{
  "norm": "layernorm",
  "norm_place": "pre",
  "init_std_up": 0.0211,
  "init_std_down": 0.0,
  "decay_shape": "linear",
  "batch_tokens": 262144,
  "dataset": "wikipedia_en"
}
Each number is 500 + 50 x the weight over its row's rms, rounded and kept within 0 to 999. Layers, rows and columns count from 0. Numbers have three digits each. The size before them is the row's rms in percent of the matrix's.

# layer 5 MLP up, 2560x640, rms 0.0499, rows 1778-1798, columns 480-639
104:481416481488499488483581395502523473486506425401468512453520517437505604530463566479467460538565595538530462534507471531573578546506441553526499573409524468459482478553439476545527450629481500477460474527524445513465561397552513508536476533582523457526517493563530446503632520575457459490454525478527460554538551466618515492576488503499459499504482597419540512435530548487499515357491498545476485523472557526480519501418424467387466648495427471538591443635481519542587548531489437
100:445532473546468585480454498558528551443497476499506581484530332572597465506526524502535491507476594566538592502551548511464562479487481393395403526508492436434586496510551555583445488521508499419458441541454504559544457523499529441496421568521398544496588553530475448473383547563463503493536467524497538589453532545428435445496416535563509505466439462508415428544583472579508483516456501495508463519483520533557479557505528544484466458429554445374489499483461494622476505618529497
089:508412442518453470512531507601522429451578435571578541436492444522562487503498512404533448410485440548457506444520595503534533518515527543498480527456448580524535558605486484508380440459451510412468514591392443477429454459519549517521515420583513609518518476459459540494494544445521486586454535588533575468560461494472517614530488518535456501446466503525550599481439437441516551495492503460461521536522579533452451485584467480487477426595470434488521453416465457475586421648460470
102:539481418499485445482550550593504529490495510492443568454474542424573486536450494463517526440485422482501549454552515640498527480551388391496533536484510515523481485565516452467449526451572415467592464491582458552430547445553441530548444502556532500514490481484504502460500503520535518478504558552556513529487447519532484498527564568475589420493485521560437517472465556441518335515478512551459476464505484462572446517404503516520504569550553590461557477456476428529481465558460482
099:430472530398411542422473605514469425497465556485556461511553420469583521549512521458410453536447411533449544497549472518542443410515494515527594554438484456558512548448482486602452485479489471404550532455449421399406443486498476475500489544470535554599561567517453496477498486495427541441504476553450556534519466563548503422514519416508628480538505532493477546468507536536490495446473446492521521505534522524428541535507520487481371532468584478510510525506539431597522444503537658
098:550488428513466455488434519485455417491414513540488458550489494482558449554430503502522640556534495514529521574544476514504524446480529441488537533478559588491447466534577575541498518445587460458575548515483485468501481523402464371566524521469497496572555469542555488576482472432449479471495477465446479549491426470505587492524513459512403535517493430633434597463384552535467440516469486569455495531467483472502535523590504418469458530501578519525549499520525423461483544517554517
096:567525619454494419546486464410513554478477488553494456580463504518488532465526535524393525426455470395431552603515504517411631570587572505456527512492503468396408432490456426556415525430465477538439524486503535493494522574531524517444580422424493541464514534442514540488580482427479497486508421571466629393432537517484534469433501497573480507421506559523502542487519527486500552432579528588439559415480521517491446571529510497595524377455572462410476509518470565503479429529510471
106:480632477493459498455447576398522508475444468481477496438531459554495416451437559537476480529502513459451501452521472540558536486559501451566490532460480471531453415521499526429573549513364565353497482479487541416424481567541490480428625568494557555522503439494560506448503490624484537535493556522540449503574534465485557572558474521563450559490466506592499611480423514537430517609459510504412533522482529475548559424429519473521504483509544515387462509528475460465467508511574488
107:455514487567483561465441529407470427530467481451437459427472483477424542498584524490539506489466441517455512558457475500547456528473503472534497533505464483400473509453478518558627553488552523547469546518448521539504471582457516462555562531518523547482565515544495547485472522455621532440613460505485447552523501491465409500558448549546440463506497449520542445517474461554408487516550568530490516525512580547534492521533434509426521541510414498571457503448467500507494501574432487
091:446548514472490498526503420624510545513475507379524437586667497484443489530591521504524542377464526525497460451523472534569466544515464512431529524493568549450466509498617536529478524497536555535586522444458492535578513536478638503545445553545466510541469559540509406471434520466550439494501522467445501575596439392566429482418543530576529496449504448526391586519457480485433431528470562513609550439500503506522543461514527440550422488531472470453487548444509359556389442505523518
094:524443467454401449498481548534535501496557491518474544521527446517460456519485435417475536433516587543534565470555412500557517483498521525500560553481533414458476466497537552523491545510527546436533579482583516488504403585546497446479448456458517533521520487468496512510556513486519567528509441548532482517362470472511445554491579439563484516483493510422457497572528479459456482447428488506405439462520501571454409492451526474502528478443465536486516495498497447572541505504597449
101:516535477463556519607557529513461481558479538440512545538498447476525552493579503413491497480535522493517450540487563486610482526563535575487508420513467468501519412503546466551465473477544537576516565499459490425554549564519453497564576491537528487466532442469453533501510549510441393546467453369578405472489489421495475470516543552572479477504476454491471436549431473554490433469442505456530471535454498507523538489477433585500557512398553476464505374445541484452537538577465490
092:490479596601445480563448576495566481532505476481456482530445462473435593520469454423465574498523539540464485566598519492517475532490516452518543517517598511432534444520559432496591481533434449549505597602556543486537544488449489573429473470496453507513500471489581491564591524485484559447538463620481553535498429586493516514500506490536529477565475418526482568448487509548576476537468545528517428457448527479502463499477486437543438461556526427479442458447480417468495445453442521
103:595398541505508524546494420445452492389573546488488448529470512603501550538384421450475584539530535458582470561489488408541447484451549484583528466485453546487512526500502451573539492574496499443504446581473445537581479586530555504522518480452490515537446476515475467492502416433507520504544491517487480540564466518574483529415496595492511522488493624506431460474503551485462617496446577583570536435532424571513476432525635614510609603507550602518475478564473562498506513474504465
095:520448482497499550538446491452489491552529509504471494520515501482497553545523514559431550467517546440531492539499491528531517512479542486465535594564451573488617477446464524482470493474456528606491536565530503426480379500459523481523467507568475537539496492516444521496527488472497433499430526484521436437461379513512395603473403526675579447441436604488469492523432444421442588469533453533491503619549520441477565541500457523516517568458525540502615483534587544531473431519441526
101:518481475432537503398479456472490427569513414422606467507517457469485572452488541380511494524514497561534474501556462513536459481507535467491496505479450578515448492545537566445394593506513564504507519449525475511500581514575432487483485517431510335446521528432538459490525561376573573501449487491526534471514486519429507403417600628466427453553477397530550421451480548528498470512581418433585433489516593432444598521470493474486478529472409413534487519552446538484451576576454575
099:520472555415447474507447450452484459534547453530537534561423506481537389612469464528466388476476572499547503486526524476572498577532448537486557530513454623567450509455557556475521462448512559575425543506536518493456478420572504504551511496543443537477512573472544476602424479409475483558500506385597483506488459527547491445584501592449464532532499602558548483502455449526396432502515451420564467494564481564474518502462436451431548474496438531505539501466530497501496588441467553
099:430444497510540489531636501506483562569535491466554524457565488466452556488462531523600407533466562494452429507498455506480410534534543427487420557493520487502516466433524555533501502507549482583533479515494549549441605508460544549491558481500521503419546575460462512572391466426550546499585569463446484516497442500432503491499558557589438524509614622474536469503510474539565454485431505455432452508475559567540636442529455508453460503579447572623472536483542557446518558466514520
106:506519492507545444468406490508519540487510454555589475599464530462560516592450556404527519552401572421426465489473467458501449506496435448373541471487538492514626602441483573494498441488539460515570521542555476496483541442420577492435568481522546508545392591507494468448471491495556544515481559571475552560497478519523561502461511503540382497508466504472526439459560519509607492530433505436413606443409506478495501518401503525497575530492556480642440513528426472514457473413560477
101:383469508487461445416545519484520478513506530559495586485595472444532509534473442457436494432515514523595479432509461493462462550545525424492493562522523482482433442486462490499437452471500472557529501521455495542582450472453522452416478551395482525499539511541530576553571498515513523497489467502523411422412576451390523489501466456526505426546485489493461604443516474529483458450491462545531522540620500535474498566535464462544541465471481479526427501476444479443524396452417486
106:426451485455533389481506460455470496505425584414530459495545551543514478541561481503499465503552468535509560528462483531543572487457531495572580456508397420437520400472579493480461543505481504494472492548443512498565436455469410456515585504425564512472593484471383546535482438514472457421489397520516516565402452505526524478571634474499416499480488456537522576554490501496596494477437534376451622503565429519456553427518513432456499569527502407565584482486509472440575539449532463
# layer 5 MLP down (transposed), 2560x640, rms 0.0495, rows 1778-1797, columns 480-639
105:433525573561455576465538513441505547513494403475543480556538513487475605572447455535412503558536471494416518513512519530489551460618482492548549427585500480535562408492486456582442540442443464616559532601472585453472511458480430562453469521507542490610449521553638483401518476501544506511451576508492407528544454526494527536551545442556495489520483475482554566391440509501428510495370543507443440508459549533430557551581453557403429583554453511535487523570451563509512550453492531
108:579483559460514438564566490459489487534524487530463540483525478444554520540403555486515453462467578433492541436534475447476556597422520440483495430383551487523505557502613654557492403523522470575505590432547485548535525529554499453565505473632431462356470462451445505524512545465541493582456408543394495435487494540519509501527531442469563505515448496534505576362457537539582416438557481512504562537569571536534469585503430523443530541431493440524495465531553584506546550455535493
090:573522527462513445584498464490574506480379506633495487470476552528509488543523381439393517503438532550497514492503496593477551502511438499631538540508429569526612564529565490402595490445563496511473475485546463446545466538494483567528435575458439449519481598588514429475551505526451499491443587490432544490566502475441459551567503469545422400527594523507469561590531452578524448459493459572439461435442549419510479522442468512490456488488574424525498593451519531413546546426538504
107:468525419573464493416557488560469475538388529481496521513533394497525543457501461415403563468523491551564590407499482556429534397606558529576562548410496484480529434538513495463542504488474400421528556557569515511439537511531443386511508470465575556516457532530386535453452502474480445431528533569514531580504603494516623472505562458520507517466513431524583455388599495475460446461546508440545474480484537353481449507488487532502547508459418495437410460472506492429583402541501556
101:391543543514535483524567528531467526475434550445545591500422518505445472508503483478529458508512515587513503568558537473475465513509549595488495561402514506461491565437536496492519570598421517487518507477571489466475441452507525536519503524504531595514425634532432483455423559439493509454378469600434578582505462479576559467475488486509498549501418467457563498524501567550576441568453464511599562435443534611456557461480415442488486457566505501546587465467576433472438497543444507
097:533508478542447486541561441486501467480546500544522519440567486430493534401484557574500454471526498497427521446476520504521456484513428440506490487525580562568547427478520510581489545458456548463437529390571468541412419510407529484501559454505665434431572420520514406506461520530444482465477594479468440479490518523387500468520613514525490496414572526525532465425472592480432523565531547444573568507499578527459539495486622534553534578498493579568584496525511526502577493486596536
101:499497595499580516473519491502478546511510508526511541539384462563462590488469421541565420478453510477518434499524436518575499497547473522561529525542483503585493480461375591527616488571540539507514542479560521536556495610516544419543393534468461563491537492520421432543523508571459457511618451536491435529466556420506537437423548550472489473476577509537533523548396590505474534461504535543524503404533406538589444470517474489406370432472439537547499515586500521479514488489481510
102:495423457378313530395512447457482495443446458569568426448496606550519498575520528515486524447517487517583436469503541453533489405442445528443439472514513484437399513563410484462430445455573528445409495471503499501532456508507489452397519498488439516554532573432583589441584507468532574540543429418550574505459537476554432527544397499504415433480413404499492476534556508431509513596450543490513565532474447515469592488431446483543542440511552566574522588371447465464545479531562446
095:437500485439491507521490399519515480513493608516438522512473547521419529491584533511517474476475517420563578573447423552461546539401531548426511550424514535531479440541487541461458400546467573504430448403466578514450487422414524471475490492487519515570559553602451468535473508463398459476619422393507422514455538485479510499488454483573573549607449482470554489545565455511518615400485517441448558477489520495470488516520440421501545479465423490530534568487497570538393494487537572
094:488436411454514505511452490426503498440518479443546539543588548440499498522469428483531562513579496474535502555488535490427462522561414488472464532493473303457471329624587474464545508505479535467549501560453505552447594545477490529519519536443525418516568501511539479495505474492547486545546397566494497504477556454518495446422420450453426500554593480533546458533512588529544508456504441561567444511587391474451511601467484539483513521496426578589678549487534411445437510532486457
093:655490495473449595498399556378403468432473457473472462442436534531496556481452432500510521450543492391500557500461477436443515454515441578484452462463461469486432519539554479581537530519512493488586435510539458559484478498470512502474424487499521642415526498557558480465436526522473472479548576461477438520567496450555420486420607460499501479484513465450566491458532416517572582489477515545568459469402544591549524370521572525561556449540394443487566541414501515446527533547413468
103:439561476472445485495557549498587433475539384414579510558537517513495506506533535518431492463582411527635588490494516525513479510528489520549427503485509515518452433523558525475495522492488639486553497513511391378580545498591525511510506498536424487554492459512555530520523530535545474535466454460545486478459538457486521480523568491528523550482415437493424425510510456521461492447449499510542567518570504642535415500604507524467488472572571557472539511465515479411469498502514596
094:556578520559527481517497597477503485547494583448521447506569418507459523467453566536453493526472526479491542491428456548493554444484514511504527486468469510484512564538545529414537540449461593584559534554464540420518492503526591516476494493446479497450528530552547464545460497465498547540491624520450582460445528522528492474468496571438497483501528485623450531414537430575603426456547410421525459452451499533607482543530496576433495523582541456463456523488544470474461588518444584
103:556508488503414518517442509527506507508566483565555590536504568505512599458482426430516469512490505578522505566457556378526506446512484393522458520447478416507462467456428533467513455419500491491452527489526570482575518505440497390547503478557461558481500467531570461490439486587528537529472572507542493495461492457559540492485554609493462630470495531576453492464487510434601453488484485455595514433358519514442520455522569420427482414457525490575534469612500596586488583469497501
101:546542509418512535516422517497484477520487472494512434508422464412510532566443508411507485516414508546423580611506415525543591572587472428474589458517516527466397471449408521497417424450485416494513571494429528494514471544566543536452392473533548520517425481497471397491411419460527510459451575582562442494503503521513416480455465442503475559463459520458524474470514490402453538570582438437461451498456523413570560501557479532423581489502481457532460482506468571550502568528538484
103:516462647437431498566509457556507542467478420471526460520533517481466620523456472594500508589531444461534552481496462488526423539511595449462445423572493536503569482529557452457521533410462517559521464447602570564458401504438535507568505568430520546487482455518400595449515443436484443435480464449452548584441507527456555508568468571549477546477549518452461535557496497499536506532577484523429492446464502510513452451410499417494531462550427584570514414453472500511529446489515526
095:499536449530474536491555557490493536443615453479421450534517518582503451448551514486547503467493503489559444533434447516446504421449570503564484474517537463430516562459487488422522366550501561482508480474507531454560511567472500504479427510525474496523556448571528537574377487513516529447525495563553442510599440543486492538563620627468418480492549412520483518497427605483424449509460437445470461502469522512444503468490518496524476512449463526467515551540444554478533463509557543
102:460546479494446526500428518528391555507543541538516443534477567535524509429512478450466498491509412504510559478517410477427510501551460568492515593465519475494505390495579443538487484537432579565561576560505585556540568530611468537460505478477532487475491475491378510565505570478420500473517390557523484495512464586492548543497551455548457486504554427455495461536440526530533476502529510561503546515519402568434567578529484516487702510467495543504475521567452601588477472525540456
108:535541443614483541552501415570449414564490511489479544563580528481472511449515471510486503579434512546526516466591521594577511535430546469449502513551555465478529476471553549477587513456534494527518448575516465407498572548532503549525433464399528464455578559547496563373474468437460537581481558495536475474477465474464457520565530431549602560467455452487539564581515461447519514437490582550600468493452557515447499509542543459419496535516551515504474464526569553492575450527517545
099:562538477485426571412546553541519482548482621441524492549530526498476512537488420507508458394469502486438526541469506479430514541452512442467444552529511489502394537600533520403476491496455547476492514553455459575534481507465506492505531476582571498536462516558484460486601389465513373524433436429490457487426425549541482595511489504504512564551481516489455438505529532475530528393516467545432444561616512507497496506463541597426549515494523471461529555534538547496547388572504615